From a checkpoint of a small transformer trained on Wikipedia: width 128, some layers without attention.
Each number is 50 + 15 x the weight over its row's rms, rounded and kept within 0 to 99. Layers, rows and columns count from 0. The size before them is the row's rms in percent of the matrix's.

# k: layer 8 attention key, 128x128, rms 0.249, rows 24-31, columns 0-127
# q: layer 8 attention query, 128x128, rms 0.22, rows 25-31, columns 0-127
# v: layer 8 attention value, 128x128, rms 0.326, rows 0-19, columns 0-127
# o: layer 8 attention output (transposed), 128x128, rms 0.214, rows 0-18, columns 0-127
k24 181:55 40 47 71 59 63 26 50 39 55 11 80 67 58 60 70 51 57 53 33 61 27 56 62 61 38 69 54 35 31 34 88 22 62 52 77 44 59 56 32 98 49 37 74 43 57 50 59 62 63 68 37 37 55 52 45 54 54 65 24 35 59 60 35 51 40 38 50 36 53 71 63 52 35 27 71 65 71 59 62 51 28 56 63 57 39 44 39 68 66 55 59 47 49 37 33 36 29 28 66 46 27 61 36 50 58 32 60 52 80 50 35 29 31 58 41 52 42 52 38 68 50 26 53 48 57 54 26
q25 173:46 66 56 17 58 53 55 38 73 49 76 47 62 88 60 44 40 34 42 62 36 21 65 67 55 73 48 56 38 37 56 51 70 63 43 53 55 45 48 38 75 47 21 58 57 41 44 45 65 48 52 39 49 52 30 52 58 38 40 44 75 45 33 67 66 63 45 09 53 83 32 82 88 44 43 54 51 36 41 53 29 54 19 47 62 55 52 36 28 38 57 38 70 28 64 48 28 18 59 38 72 56 48 31 47 44 44 34 42 77 46 53 36 68 23 53 59 46 56 65 63 48 44 60 35 63 60 45
k25 178:29 80 73 53 28 58 62 51 83 41 60 56 66 71 53 45 70 50 56 18 56 31 40 40 42 66 59 62 51 54 85 82 55 72 24 31 74 48 51 55 32 45 76 58 41 34 63 40 74 56 41 44 31 63 38 54 44 30 49 37 54 41 50 58 69 60 45 30 48 33 72 47 48 22 45 62 69 61 57 55 52 50 46 35 50 57 61 33 45 11 73 71 21 34 67 45 41 60 35 31 75 65 52 30 65 51 54 45 39 42 45 54 42 53 63 53 68 38 41 31 46 76 61 39 56 42 57 75
q26 189:46 60 38 33 36 47 45 35 65 88 55 59 92 56 62 46 57 54 46 45 39 53 26 72 66 30 49 58 79 65 45 35 41 62 20 65 60 37 25 81 34 28 43 47 60 56 57 60 36 51 58 60 50 69 34 36 51 17 62 45 15 64 49 51 71 25 37 28 60 63 25 49 54 56 47 46 28 51 36 72 53 62 66 37 41 60 54 54 28 54 32 72 38 72 27 47 76 79 56 48 67 48 47 56 56 63 71 49 53 42 46 42 55 32 52 34 57 49 35 60 81 59 55 72 47 58 43 35
k26 180:34 43 52 65 49 36 47 62 34 41 41 45 53 68 48 64 47 52 55 51 56 34 21 37 53 65 50 54 75 36 78 58 52 50 39 60 32 16 58 41 42 46 33 39 49 75 70 61 33 30 57 49 89 59 66 69 41 35 43 41 74 64 60 49 45 73 18 47 47 53 41 51 44 44 63 69 69 68 36 49 45 60 50 55 12 58 55 86 47 39 65 66 46 85 71 45 33 43 61 29 63 64 60 65 28 60 55 67 67 39 45 42 56 51 66 49 55 55 21 52 99 44 55 50 62 68 44 49
q27 174:49 56 34 20 80 67 55 47 32 40 46 62 45 29 51 36 34 61 56 46 38 34 47 54 71 69 36 44 39 61 48 51 27 55 45 52 38 55 42 59 52 39 52 51 53 63 46 92 53 63 64 56 14 25 49 43 55 45 52 47 44 42 40 76 30 66 14 41 40 49 36 51 31 61 54 54 47 60 55 37 33 70 61 57 46 23 38 26 24 29 41 58 51 66 50 61 64 35 55 51 59 66 23 54 69 27 36 50 38 34 50 80 48 21 71 50 65 59 66 15 54 64 39 66 12 50 51 72
k27 170:44 50 66 60 53 41 55 44 49 29 58 59 44 31 22 40 27 76 62 74 32 41 44 27 69 26 23 56 76 72 48 59 64 36 51 50 61 29 53 50 29 27 37 26 51 43 57 57 44 51 53 61 56 07 30 59 49 44 53 59 53 53 58 46 70 56 19 43 53 57 53 68 53 64 49 99 62 36 41 41 50 49 44 37 48 32 53 43 47 42 50 59 30 27 53 45 45 46 39 52 56 59 23 36 74 33 44 69 77 51 66 60 73 50 40 55 38 49 54 43 11 57 47 64 53 93 57 53
q28 168:25 65 39 61 70 70 96 39 59 45 59 60 66 41 50 28 45 34 58 77 17 40 55 63 58 59 53 26 44 40 71 45 48 67 52 68 40 49 60 33 59 56 49 42 42 44 63 31 66 47 44 50 37 75 47 61 58 59 55 31 63 75 49 45 48 68 57 71 64 78 55 29 40 36 56 49 47 37 58 45 40 45 52 74 39 48 44 36 61 31 31 48 36 42 68 61 35 48 18 42 06 37 80 64 68 80 68 39 45 54 52 55 56 46 35 71 28 52 66 52 58 40 72 82 55 53 71 45
k28 173:31 50 51 54 60 74 40 25 61 32 46 58 25 49 57 65 51 38 47 46 56 52 55 49 54 40 53 82 46 66 37 27 37 83 48 45 58 59 47 39 57 40 45 60 35 70 75 40 77 56 70 36 57 55 40 55 47 57 49 27 63 71 81 44 46 54 65 50 70 49 50 33 67 82 59 59 36 59 73 31 69 50 65 61 97 33 71 28 43 37 71 30 50 75 45 55 26 55 57 58 50 59 46 61 52 80 62 27 22 29 60 54 60 56 46 61 56 53 41 51 42 38 29 87 29 60 51 54
q29 179:45 41 51 57 55 72 68 82 45 29 16 84 42 79 29 44 43 35 42 38 41 58 33 35 59 57 49 61 38 52 69 35 49 43 41 37 29 51 34 47 49 70 53 61 41 30 25 44 39 30 36 48 51 60 53 56 44 37 43 48 40 57 36 43 70 34 41 57 41 22 40 57 65 41 49 50 59 50 42 59 48 86 88 39 61 34 69 38 25 41 54 80 65 24 46 73 64 44 58 49 37 50 39 49 49 42 31 69 66 76 42 45 61 53 63 79 73 71 52 26 44 34 41 83 67 71 48 52
k29 184:34 50 61 37 08 65 63 40 44 50 44 54 55 56 40 53 57 49 68 67 48 61 69 48 73 38 63 75 42 39 41 68 45 46 49 56 49 38 39 66 36 88 38 68 53 72 52 55 41 33 65 67 47 51 62 48 56 54 34 70 34 41 74 54 59 54 39 44 32 66 53 65 68 40 57 63 49 58 59 58 58 44 75 88 79 29 59 35 73 52 63 63 42 36 57 33 44 50 34 68 41 47 74 47 81 34 23 55 59 41 52 63 84 50 60 60 56 22 80 43 72 32 52 60 82 67 30 41
q30 174:59 39 39 46 41 55 43 62 26 33 51 40 42 33 51 55 34 50 64 40 46 32 34 65 49 20 73 52 43 55 28 52 62 65 32 47 37 39 34 50 36 63 69 56 54 62 44 51 55 63 64 36 72 61 68 58 41 74 33 53 22 36 46 49 59 17 50 47 32 69 69 28 37 69 62 58 37 31 35 57 73 59 38 00 48 45 36 40 60 35 57 40 30 27 52 54 26 44 60 48 47 50 51 30 39 61 56 49 58 45 41 48 52 89 20 40 32 71 59 40 67 58 82 63 68 49 48 18
k30 174:67 46 35 30 18 52 50 70 35 39 67 59 44 53 68 53 44 47 63 40 39 39 64 34 55 34 58 44 50 38 25 65 43 28 28 58 54 48 54 48 60 67 86 35 18 46 39 56 73 35 59 62 79 51 57 58 51 79 46 70 23 45 52 61 41 65 48 75 61 49 32 39 35 53 38 56 52 56 52 84 46 41 52 38 27 49 51 17 45 53 24 48 64 30 40 81 38 61 42 55 71 60 63 46 65 42 37 23 64 40 22 37 33 63 32 56 65 67 21 62 79 40 38 59 41 49 30 56
q31 172:81 60 73 47 37 62 65 69 14 60 53 48 69 62 48 15 28 47 37 61 92 43 04 32 30 67 71 49 38 56 65 54 35 43 53 38 58 52 38 53 38 57 56 32 29 44 60 30 51 21 74 81 67 65 49 41 77 48 52 37 35 53 46 44 40 40 36 49 32 59 51 39 47 44 54 54 53 42 52 24 42 27 34 26 41 54 84 31 44 67 64 60 45 47 28 58 32 33 57 41 31 56 52 55 45 58 56 64 36 60 52 49 60 44 46 40 43 41 63 68 42 50 65 61 41 52 18 52
k31 171:61 60 54 53 63 56 60 48 40 41 57 60 46 67 56 50 55 16 11 59 61 28 32 76 41 39 74 55 61 73 24 54 49 27 50 63 32 43 51 44 06 70 54 70 31 66 59 36 50 48 68 53 42 41 66 42 47 53 35 50 69 15 41 76 30 62 39 67 76 48 53 43 45 32 45 52 48 54 71 60 32 54 63 59 70 73 65 46 54 61 86 65 53 43 40 57 20 53 51 53 56 54 54 61 52 49 49 63 55 51 46 55 35 29 68 47 54 29 27 52 65 40 96 58 67 33 45 45
v0 135:30 58 55 67 26 43 27 54 69 57 36 51 24 40 37 57 57 28 62 60 67 66 66 53 36 41 48 26 62 70 52 37 48 16 22 58 55 46 64 33 63 84 40 31 46 50 54 43 66 60 06 60 45 52 47 50 73 21 71 49 59 38 47 53 70 41 40 64 76 56 41 48 65 54 62 50 42 58 67 55 44 48 11 79 17 46 68 47 54 42 52 58 55 30 23 51 45 52 34 45 62 59 46 48 55 41 38 67 62 28 53 43 64 48 39 63 33 22 32 61 39 35 55 43 64 32 74 68
o0 129:26 47 41 60 31 84 33 65 88 76 50 53 60 63 47 45 57 54 58 57 32 79 44 75 54 56 67 62 78 39 79 54 49 56 36 69 33 53 33 30 42 74 53 51 40 60 38 67 73 63 26 64 55 60 40 45 69 44 58 12 59 25 49 76 22 61 68 67 59 55 47 42 45 61 67 48 41 41 66 64 67 74 37 74 87 34 32 63 44 42 54 50 50 62 55 45 52 60 30 54 55 41 53 46 55 72 31 59 29 48 37 52 54 49 42 42 55 29 30 78 52 43 51 60 53 67 53 47
v1 140:49 41 49 35 37 50 55 26 50 48 38 37 35 45 75 51 47 54 66 44 56 43 44 40 55 40 48 63 53 79 28 54 46 80 62 36 64 21 52 66 43 50 46 59 52 81 39 30 58 38 58 70 30 53 52 49 65 30 62 72 36 71 64 42 37 28 52 35 67 62 74 21 77 50 26 93 49 60 49 64 47 36 34 46 50 64 30 52 88 58 22 49 51 45 52 31 70 46 80 60 52 44 41 39 48 42 62 43 51 24 80 58 47 54 58 46 42 20 44 37 37 51 76 17 51 51 46 35
o1 139:58 53 40 40 46 44 90 63 69 54 79 53 63 49 38 45 49 50 50 72 49 57 38 41 53 21 67 48 83 33 48 40 73 24 43 67 59 43 30 41 50 42 53 48 49 56 34 54 21 44 38 51 31 24 65 36 62 40 42 86 36 36 58 50 54 55 57 56 50 80 43 31 63 52 47 55 47 13 43 53 48 38 34 30 44 51 47 52 52 20 64 50 38 33 51 42 44 65 48 25 50 36 52 50 35 39 53 64 59 42 65 71 37 57 76 47 56 12 44 51 16 60 95 24 52 36 59 42
v2 133:48 48 28 36 53 44 48 21 45 43 35 30 42 26 49 42 33 66 43 54 36 38 51 59 54 20 42 51 43 61 77 54 61 46 37 78 15 79 72 41 52 67 37 54 58 43 21 57 44 34 30 62 66 60 33 58 63 53 23 48 66 38 65 62 60 54 60 46 34 44 71 66 87 44 69 64 34 52 57 72 31 37 56 45 77 39 44 56 44 45 66 27 40 41 42 44 35 45 60 21 37 63 15 64 47 25 58 62 27 64 60 29 32 73 51 22 60 61 32 37 50 41 48 48 55 36 52 59
o2 128:43 59 42 61 33 53 44 45 36 48 51 64 64 65 54 00 50 61 29 27 31 61 63 58 59 38 59 55 32 68 64 46 33 82 33 46 78 42 54 57 38 69 23 62 32 65 49 38 38 48 57 55 51 57 14 51 58 78 27 58 34 69 51 44 39 41 60 58 65 71 91 55 68 50 51 47 35 63 61 67 32 48 79 76 70 57 57 51 67 64 43 50 54 33 34 34 65 62 54 42 38 46 51 49 44 59 59 38 47 62 50 49 07 67 63 60 78 28 64 61 43 55 61 67 55 41 33 56
v3 135:49 42 64 65 26 61 48 45 36 44 49 58 44 69 74 03 67 63 77 79 40 63 51 51 60 62 56 59 63 40 63 49 55 51 57 64 30 28 33 50 67 65 38 41 48 48 65 42 76 67 40 41 53 50 39 46 67 67 47 43 39 40 41 51 48 60 67 75 45 56 61 56 12 40 74 77 74 44 39 41 39 50 17 49 41 57 19 46 37 70 78 51 55 61 63 47 18 52 49 29 61 42 44 34 45 63 53 51 35 66 52 40 93 52 51 41 27 57 77 41 52 44 52 35 42 60 45 20
o3 131:46 61 57 76 52 32 63 60 44 43 67 56 62 63 41 77 49 40 42 47 62 32 47 42 49 50 47 43 73 38 87 74 43 38 70 68 59 28 52 34 76 68 17 43 40 32 66 34 65 33 57 56 72 65 64 40 27 62 67 26 28 36 53 53 28 71 43 58 55 54 69 45 27 45 58 76 72 67 33 52 70 54 39 79 51 58 44 49 51 81 78 49 38 40 49 45 39 60 45 49 57 77 64 67 47 48 63 53 63 61 62 39 48 69 49 60 49 38 38 25 89 36 59 20 60 45 58 54
v4 135:68 91 67 52 58 44 39 40 30 65 50 38 60 63 45 67 54 54 44 28 27 59 56 72 45 50 05 53 56 70 35 82 32 63 57 73 51 37 38 73 36 42 52 49 64 42 58 34 61 55 50 39 49 55 54 69 42 66 45 46 49 71 41 27 47 59 31 69 87 67 57 46 68 63 49 49 57 51 34 41 70 39 52 60 56 67 33 28 41 42 49 55 50 56 20 55 60 46 69 30 46 61 73 55 59 20 17 74 22 53 47 53 38 50 48 52 58 14 64 72 47 49 23 60 57 39 42 50
o4 134:69 34 53 30 41 18 35 58 43 50 64 46 67 57 64 47 43 34 58 57 53 47 58 43 37 89 47 43 55 63 28 57 69 42 25 47 54 73 34 79 20 35 76 25 59 53 35 65 61 76 29 58 42 68 73 38 48 52 32 65 46 54 40 57 56 61 55 54 70 43 59 43 49 50 52 61 40 65 19 77 47 46 72 55 52 24 42 50 82 43 66 67 08 31 56 54 54 53 54 62 65 40 55 52 45 27 36 45 49 67 65 68 70 45 44 58 48 61 52 54 30 19 46 35 71 60 64 75
v5 134:26 27 36 64 61 46 39 54 65 43 71 62 63 47 27 40 58 60 36 47 65 41 30 60 50 52 45 53 73 44 32 37 32 55 60 39 52 49 73 71 74 64 55 54 52 73 52 25 47 37 53 30 27 56 29 46 70 37 55 42 70 62 45 62 32 38 21 38 48 58 58 67 46 67 44 25 47 26 25 67 34 44 66 53 48 19 58 31 34 63 49 56 47 50 32 54 47 66 60 54 56 33 32 52 50 22 37 16 50 59 37 62 36 58 62 37 39 32 34 64 30 40 76 21 37 71 45 07
o5 131:42 44 47 46 26 40 50 56 38 56 32 49 40 21 11 35 22 66 24 44 40 28 59 64 74 52 21 73 63 59 61 48 37 53 40 29 41 42 58 37 58 55 59 51 33 63 32 43 50 47 42 61 48 40 46 64 47 47 59 57 89 68 47 57 55 37 41 70 36 54 38 53 41 34 65 72 71 15 17 47 44 49 36 43 53 59 43 57 46 67 36 33 39 36 40 48 52 48 53 43 54 46 47 23 54 50 35 65 63 65 35 58 59 62 59 38 32 40 63 23 28 41 53 02 74 76 63 25
v6 140:44 50 47 48 34 58 61 46 37 66 50 65 74 76 59 46 49 49 48 42 46 78 57 49 56 70 49 71 51 46 64 51 54 37 35 41 40 40 52 41 73 49 49 59 38 58 23 73 48 34 62 49 80 35 37 42 70 64 35 69 68 30 51 29 38 45 46 31 63 62 39 29 57 69 52 31 37 52 38 13 45 45 40 49 31 37 61 28 16 75 31 50 60 56 36 29 41 26 82 35 44 30 31 40 31 63 65 37 35 68 74 38 47 64 70 66 58 32 34 69 42 18 28 67 45 58 43 69
o6 135:57 71 52 49 74 59 25 49 11 43 47 65 51 87 56 16 59 50 47 60 78 34 53 54 13 65 76 59 37 45 28 73 37 46 65 45 54 59 61 55 69 64 60 75 53 47 21 58 48 41 47 48 58 51 53 38 51 59 29 50 59 19 63 69 46 32 36 51 30 92 52 46 53 32 24 70 57 52 37 49 29 49 61 63 50 33 55 45 62 77 52 42 38 52 49 24 44 06 45 64 63 65 51 31 50 54 37 51 56 73 43 50 68 39 57 42 48 28 36 48 66 50 44 56 55 48 58 41
v7 137:56 62 59 19 53 43 42 52 82 39 41 42 46 64 60 26 38 66 35 51 48 70 56 25 64 48 56 58 65 72 62 37 54 45 47 60 40 39 55 48 42 57 48 54 54 35 53 69 35 60 63 39 46 63 45 52 62 64 28 45 23 60 66 29 37 50 67 57 73 63 24 43 63 44 39 26 61 65 59 62 36 59 51 76 33 63 45 56 50 44 51 48 22 51 52 30 81 49 29 59 45 28 26 26 54 43 43 41 52 64 29 51 30 58 64 49 63 69 49 86 33 75 89 89 35 52 77 69
o7 129:73 74 46 70 41 40 53 58 37 33 27 53 62 45 34 56 51 56 75 62 76 59 21 17 64 81 35 46 59 60 52 46 50 55 73 53 30 53 49 23 41 33 61 52 25 39 46 39 11 23 36 62 44 53 40 68 52 39 57 55 46 32 67 22 43 35 44 31 35 66 39 52 44 77 32 23 39 45 35 60 54 44 51 57 62 38 27 51 54 58 42 44 53 52 41 49 57 53 36 62 39 52 55 47 30 16 26 50 50 85 55 35 48 46 24 47 66 40 77 48 69 61 66 72 39 29 62 57
v8 129:49 29 69 31 52 54 79 69 53 26 45 47 45 77 42 59 40 56 68 35 83 30 64 29 53 67 68 39 68 70 29 49 15 55 58 29 36 56 43 40 56 30 57 24 51 41 59 50 38 45 34 49 48 63 57 65 57 46 57 33 64 49 61 35 66 49 75 53 45 52 56 43 54 50 66 58 40 56 29 37 76 73 45 33 82 53 53 53 39 39 38 58 62 48 28 41 46 53 50 36 27 28 52 54 21 28 39 74 90 77 38 80 36 47 54 45 43 68 65 48 66 48 67 56 36 56 40 76
o8 122:33 47 58 24 53 55 52 46 43 45 46 21 59 46 33 27 52 45 63 67 61 43 56 35 42 70 44 61 80 44 26 52 36 72 63 24 43 60 46 35 51 37 37 39 81 35 78 50 45 39 87 49 43 38 72 40 48 44 51 34 45 63 36 24 36 42 57 45 56 30 57 64 55 49 28 35 61 83 59 67 48 55 46 31 54 26 45 53 71 47 24 48 69 43 35 64 46 34 34 63 59 11 41 33 44 53 72 41 41 72 49 54 36 65 58 36 54 36 24 73 38 88 32 35 44 33 55 42
v9 138:54 41 41 29 62 51 50 35 54 62 28 65 50 78 59 65 51 67 12 83 66 45 60 62 56 39 46 40 53 69 24 53 82 51 23 34 22 42 29 35 75 45 31 64 30 61 74 41 49 55 44 55 37 56 57 40 56 44 60 63 52 74 39 61 49 61 28 31 61 42 34 51 57 36 50 27 27 35 50 47 78 72 36 27 59 51 47 72 27 57 58 21 69 54 55 47 56 49 63 70 48 79 47 28 62 40 26 37 41 39 25 44 72 64 39 54 53 51 55 16 60 43 52 49 30 52 58 53
o9 136:48 63 56 51 62 47 41 62 57 49 60 45 62 60 48 46 62 54 52 48 55 37 61 63 39 48 59 49 81 51 69 50 56 82 52 40 66 74 50 61 46 47 15 69 43 25 27 51 50 32 58 53 35 73 41 28 55 53 67 35 77 56 38 51 60 42 41 28 99 56 49 53 47 42 55 56 53 61 62 25 45 53 53 39 14 47 42 34 25 46 72 45 65 62 64 55 96 55 61 56 33 64 19 36 35 41 55 79 33 41 44 63 61 67 49 44 57 68 65 47 25 59 71 41 42 16 69 47
v10 140:75 66 29 55 49 80 47 42 49 39 49 67 41 33 31 69 40 78 63 43 51 41 14 62 41 61 42 44 49 56 60 59 51 62 28 35 59 42 41 35 53 69 35 30 47 26 60 79 70 26 53 31 45 73 71 43 85 72 31 62 45 45 53 26 21 48 48 64 16 42 40 43 31 38 35 54 30 63 51 42 28 29 64 46 54 52 72 55 44 52 55 24 30 57 54 41 74 50 28 41 51 66 27 54 48 63 64 64 56 49 60 63 57 65 70 43 41 28 54 53 34 57 22 38 59 42 27 40
o10 124:85 68 47 55 60 21 69 40 45 63 62 48 47 50 62 35 48 50 50 35 59 39 00 46 61 19 40 47 33 58 47 57 27 57 29 50 77 35 61 58 46 46 61 34 68 40 53 65 61 56 47 67 69 46 40 61 57 50 61 59 63 31 59 51 40 21 40 31 04 58 35 61 72 46 73 67 21 51 63 36 56 20 63 63 26 27 60 57 56 40 58 37 42 62 59 66 65 50 35 56 46 54 25 44 72 72 63 23 45 44 46 34 49 65 43 62 70 53 50 62 42 31 48 43 38 61 34 50
v11 141:61 34 58 42 59 42 55 61 57 79 42 75 42 27 24 47 63 46 64 40 37 47 75 89 41 47 60 64 60 64 37 34 11 29 47 35 36 53 61 43 50 57 64 39 62 43 62 27 86 56 66 38 66 53 48 64 68 26 60 57 37 62 56 42 44 64 69 44 55 49 51 85 44 46 28 72 73 45 40 49 30 62 42 69 50 48 49 53 48 61 45 23 52 56 52 17 72 48 70 39 49 58 46 40 75 54 41 93 30 66 34 52 35 68 67 35 59 53 31 41 42 56 46 41 64 48 25 46
o11 133:88 36 69 55 96 45 47 46 23 65 29 42 48 24 43 43 52 51 61 80 50 60 41 63 31 40 32 55 69 60 54 53 54 58 41 45 24 55 61 57 41 57 27 22 56 42 67 49 58 49 44 47 75 48 48 36 54 60 47 56 48 55 51 51 32 58 62 49 60 59 45 78 62 48 58 54 33 39 48 58 51 81 27 47 35 41 30 73 53 30 40 65 49 49 15 41 75 52 46 16 40 29 52 68 53 25 40 41 30 55 79 46 66 50 49 43 58 22 64 40 70 16 55 41 45 32 53 31
v12 136:57 59 51 40 65 17 34 49 51 60 54 13 42 34 45 52 49 01 53 44 51 44 20 31 45 55 58 43 41 50 38 72 78 50 54 49 38 27 49 27 52 44 71 58 56 48 95 52 31 81 44 10 56 50 41 55 56 53 39 38 43 19 40 57 46 27 46 44 53 46 69 53 66 62 67 58 40 64 63 51 32 82 55 55 73 41 34 22 42 65 60 43 57 63 42 38 76 34 45 74 34 58 37 36 51 56 50 62 53 39 52 54 49 43 23 71 74 61 49 40 49 57 42 32 49 56 36 47
o12 130:65 74 40 57 61 27 33 48 69 34 72 70 34 53 40 50 52 39 65 42 20 38 71 64 49 42 51 55 41 59 29 58 61 42 26 46 30 69 29 59 42 66 66 29 49 42 36 50 30 52 48 29 47 55 60 66 45 47 55 57 21 47 31 69 54 39 40 48 30 49 73 29 54 61 62 31 59 62 72 35 51 68 39 06 47 50 28 51 33 35 31 50 35 44 42 45 46 69 55 62 53 57 45 55 66 66 64 66 63 65 66 25 24 64 22 32 69 79 52 61 72 64 80 50 51 28 72 45
v13 131:63 27 82 79 66 49 42 52 27 38 70 65 40 56 32 42 61 55 39 32 64 53 56 18 33 54 47 46 26 40 38 55 66 53 36 63 48 40 42 49 09 58 42 58 49 37 44 54 57 36 49 53 54 70 72 47 40 62 55 18 34 61 67 40 55 44 37 35 46 41 52 49 51 56 45 48 45 34 29 67 28 62 43 55 58 52 24 60 32 29 29 42 16 37 42 53 65 39 38 37 64 31 31 26 33 71 54 37 48 33 44 38 47 49 70 53 16 41 40 12 26 11 45 51 60 52 59 40
o13 127:50 50 66 31 53 66 50 90 51 44 72 54 22 62 61 70 58 44 30 57 32 55 30 41 66 47 35 21 41 70 70 58 74 41 38 70 64 30 77 54 63 84 68 41 51 60 44 42 50 15 44 45 57 67 56 51 60 55 48 35 41 62 23 29 23 35 24 27 56 45 42 42 48 86 53 30 54 34 56 46 35 37 56 33 37 39 48 63 42 55 45 61 46 40 42 65 51 32 52 56 31 39 50 34 28 53 34 30 41 52 38 41 53 54 40 55 46 29 38 62 33 49 44 42 45 98 65 38
v14 145:62 51 72 63 50 48 74 32 72 48 47 27 37 39 70 61 35 52 61 69 49 43 36 46 28 35 38 48 56 47 63 59 35 47 78 53 50 67 69 71 36 71 26 14 23 04 48 56 54 60 49 52 47 37 49 38 53 29 60 49 57 44 44 52 54 40 68 52 68 40 55 51 70 46 40 50 52 67 31 67 61 72 40 17 48 66 55 47 30 52 39 50 51 50 34 36 49 38 47 56 54 31 66 31 80 71 59 42 34 48 43 38 66 52 52 90 74 53 29 24 62 35 30 60 36 61 24 25
o14 139:42 66 37 42 59 58 60 33 45 50 45 71 29 53 57 58 53 47 40 77 45 87 58 46 41 48 53 53 69 56 47 18 44 40 61 54 48 49 57 56 41 73 52 41 45 68 46 48 47 72 63 38 49 61 48 39 53 24 77 54 31 17 34 48 44 48 63 09 48 67 71 66 51 61 37 28 73 72 41 35 47 36 71 63 54 45 66 54 43 68 51 81 64 48 18 54 32 84 46 47 50 30 34 81 67 32 35 85 61 55 73 30 41 54 53 58 45 42 66 64 35 26 47 38 72 51 58 39
v15 142:52 56 36 45 58 26 45 34 67 34 34 18 66 45 63 62 53 49 71 49 66 52 65 38 81 51 70 61 23 28 39 72 56 49 53 67 36 61 36 34 47 45 65 47 83 19 39 56 57 45 45 36 58 48 51 59 66 26 58 46 57 65 57 75 46 69 35 81 63 71 35 59 36 11 34 49 30 38 52 56 28 65 32 39 64 20 47 76 47 40 50 41 35 45 60 76 18 58 53 44 36 46 60 52 42 37 61 49 54 54 76 63 59 54 54 74 42 22 50 66 52 37 55 72 46 46 34 37
o15 136:26 49 58 42 57 30 18 59 50 43 61 46 29 45 61 67 61 60 43 44 54 16 79 46 79 26 54 64 50 20 31 59 12 70 69 47 65 63 56 42 60 56 58 57 55 53 49 70 63 49 45 51 55 79 45 70 45 32 63 72 61 60 65 45 47 60 37 41 75 36 78 30 50 62 44 49 50 49 74 45 64 47 23 66 70 08 36 45 59 67 55 79 39 46 56 74 55 45 36 46 41 29 59 67 27 37 48 47 62 33 73 27 31 44 44 38 55 19 44 53 42 51 35 53 50 55 53 60
v16 143:57 53 53 33 49 69 46 58 78 66 43 56 42 48 63 70 55 26 43 30 67 60 42 82 70 41 60 39 43 58 52 46 41 45 76 69 62 19 36 28 43 42 23 44 58 51 47 70 63 62 56 48 47 44 74 66 42 36 51 67 86 34 69 65 18 63 38 45 26 59 47 60 50 65 66 44 58 39 50 66 53 25 47 60 50 49 21 46 51 20 49 37 25 35 48 22 55 35 69 35 56 58 50 62 53 26 26 22 71 48 47 37 39 55 45 74 54 77 68 54 50 32 61 41 25 32 44 36
o16 146:63 15 35 54 76 57 39 49 38 84 59 78 50 71 33 48 65 40 67 39 40 49 48 54 52 45 42 38 61 55 59 22 45 51 60 36 63 61 46 47 81 21 46 41 37 71 56 40 58 78 47 35 32 31 30 42 60 36 52 61 54 66 60 22 59 59 19 55 45 44 39 35 62 65 58 35 70 63 54 33 51 44 59 48 57 17 41 58 46 55 39 18 38 54 67 17 54 24 50 52 33 22 65 60 36 37 36 53 45 89 68 53 36 50 54 71 47 67 34 50 50 58 29 33 45 37 51 64
v17 138:58 34 57 39 69 71 59 41 45 35 18 64 61 26 73 45 53 56 50 56 42 60 83 31 67 44 26 45 58 66 48 42 47 47 34 32 27 52 45 52 31 63 45 46 56 63 40 47 56 52 49 39 33 26 55 26 53 58 29 24 73 68 33 27 45 64 54 66 42 99 65 72 58 24 47 45 31 79 44 53 52 54 67 44 37 46 52 36 60 49 49 48 77 47 60 46 57 49 30 25 65 24 53 53 37 59 58 58 50 17 50 51 39 48 47 59 62 47 50 44 62 61 73 12 58 39 20 49
o17 130:70 53 39 44 56 60 70 40 43 50 59 35 50 46 35 18 48 39 56 46 34 41 48 42 48 80 60 47 71 53 46 65 32 38 52 62 37 44 51 38 28 48 40 61 62 57 43 83 69 43 29 34 39 52 53 78 37 63 46 62 57 47 29 54 50 80 66 40 28 61 69 58 40 70 50 11 46 46 43 65 57 33 45 70 34 36 47 57 30 71 73 41 51 56 35 62 71 38 38 42 62 32 53 32 58 51 74 54 52 31 58 66 40 64 24 79 44 46 14 22 39 56 86 52 62 33 19 65
v18 145:72 80 59 55 53 59 72 47 49 28 29 67 51 41 67 32 34 41 50 30 58 76 43 62 62 65 48 44 53 50 24 36 67 40 49 60 60 66 58 39 42 58 44 54 37 60 59 17 51 73 68 49 55 38 31 53 81 52 86 46 42 49 47 68 47 30 72 34 06 49 09 55 52 56 40 33 69 56 42 29 37 53 44 53 30 45 63 66 35 32 47 53 65 63 57 21 49 30 61 63 50 82 51 41 24 27 56 45 31 31 46 60 45 32 43 52 62 39 61 51 66 60 50 79 52 58 37 41
o18 138:67 46 47 15 60 83 65 35 68 30 12 75 59 25 52 55 48 46 75 37 58 25 77 50 71 14 62 51 62 38 54 48 50 38 43 67 35 66 54 38 62 51 43 51 52 49 58 52 71 32 52 32 49 62 66 24 62 49 55 51 30 53 47 60 54 48 78 60 23 54 31 36 48 35 35 60 41 74 51 18 44 62 69 53 56 38 52 65 39 45 53 43 31 55 49 48 48 27 44 83 56 77 47 41 30 23 57 48 31 62 68 28 64 54 51 54 63 38 61 22 44 32 43 69 46 42 42 49
v19 129:55 36 67 60 34 55 42 01 69 62 18 66 58 46 43 35 53 76 54 29 47 51 20 38 77 59 54 58 53 60 42 64 34 49 60 38 26 43 74 62 67 30 68 65 44 41 48 62 56 46 22 50 35 49 52 60 18 46 55 65 47 44 67 76 61 29 32 58 37 39 38 45 00 43 64 38 59 51 81 44 52 39 28 53 46 47 79 21 67 56 43 23 48 60 35 58 50 70 60 50 41 72 52 55 33 64 50 67 61 65 54 53 47 52 59 44 56 39 41 45 44 26 61 59 60 46 48 44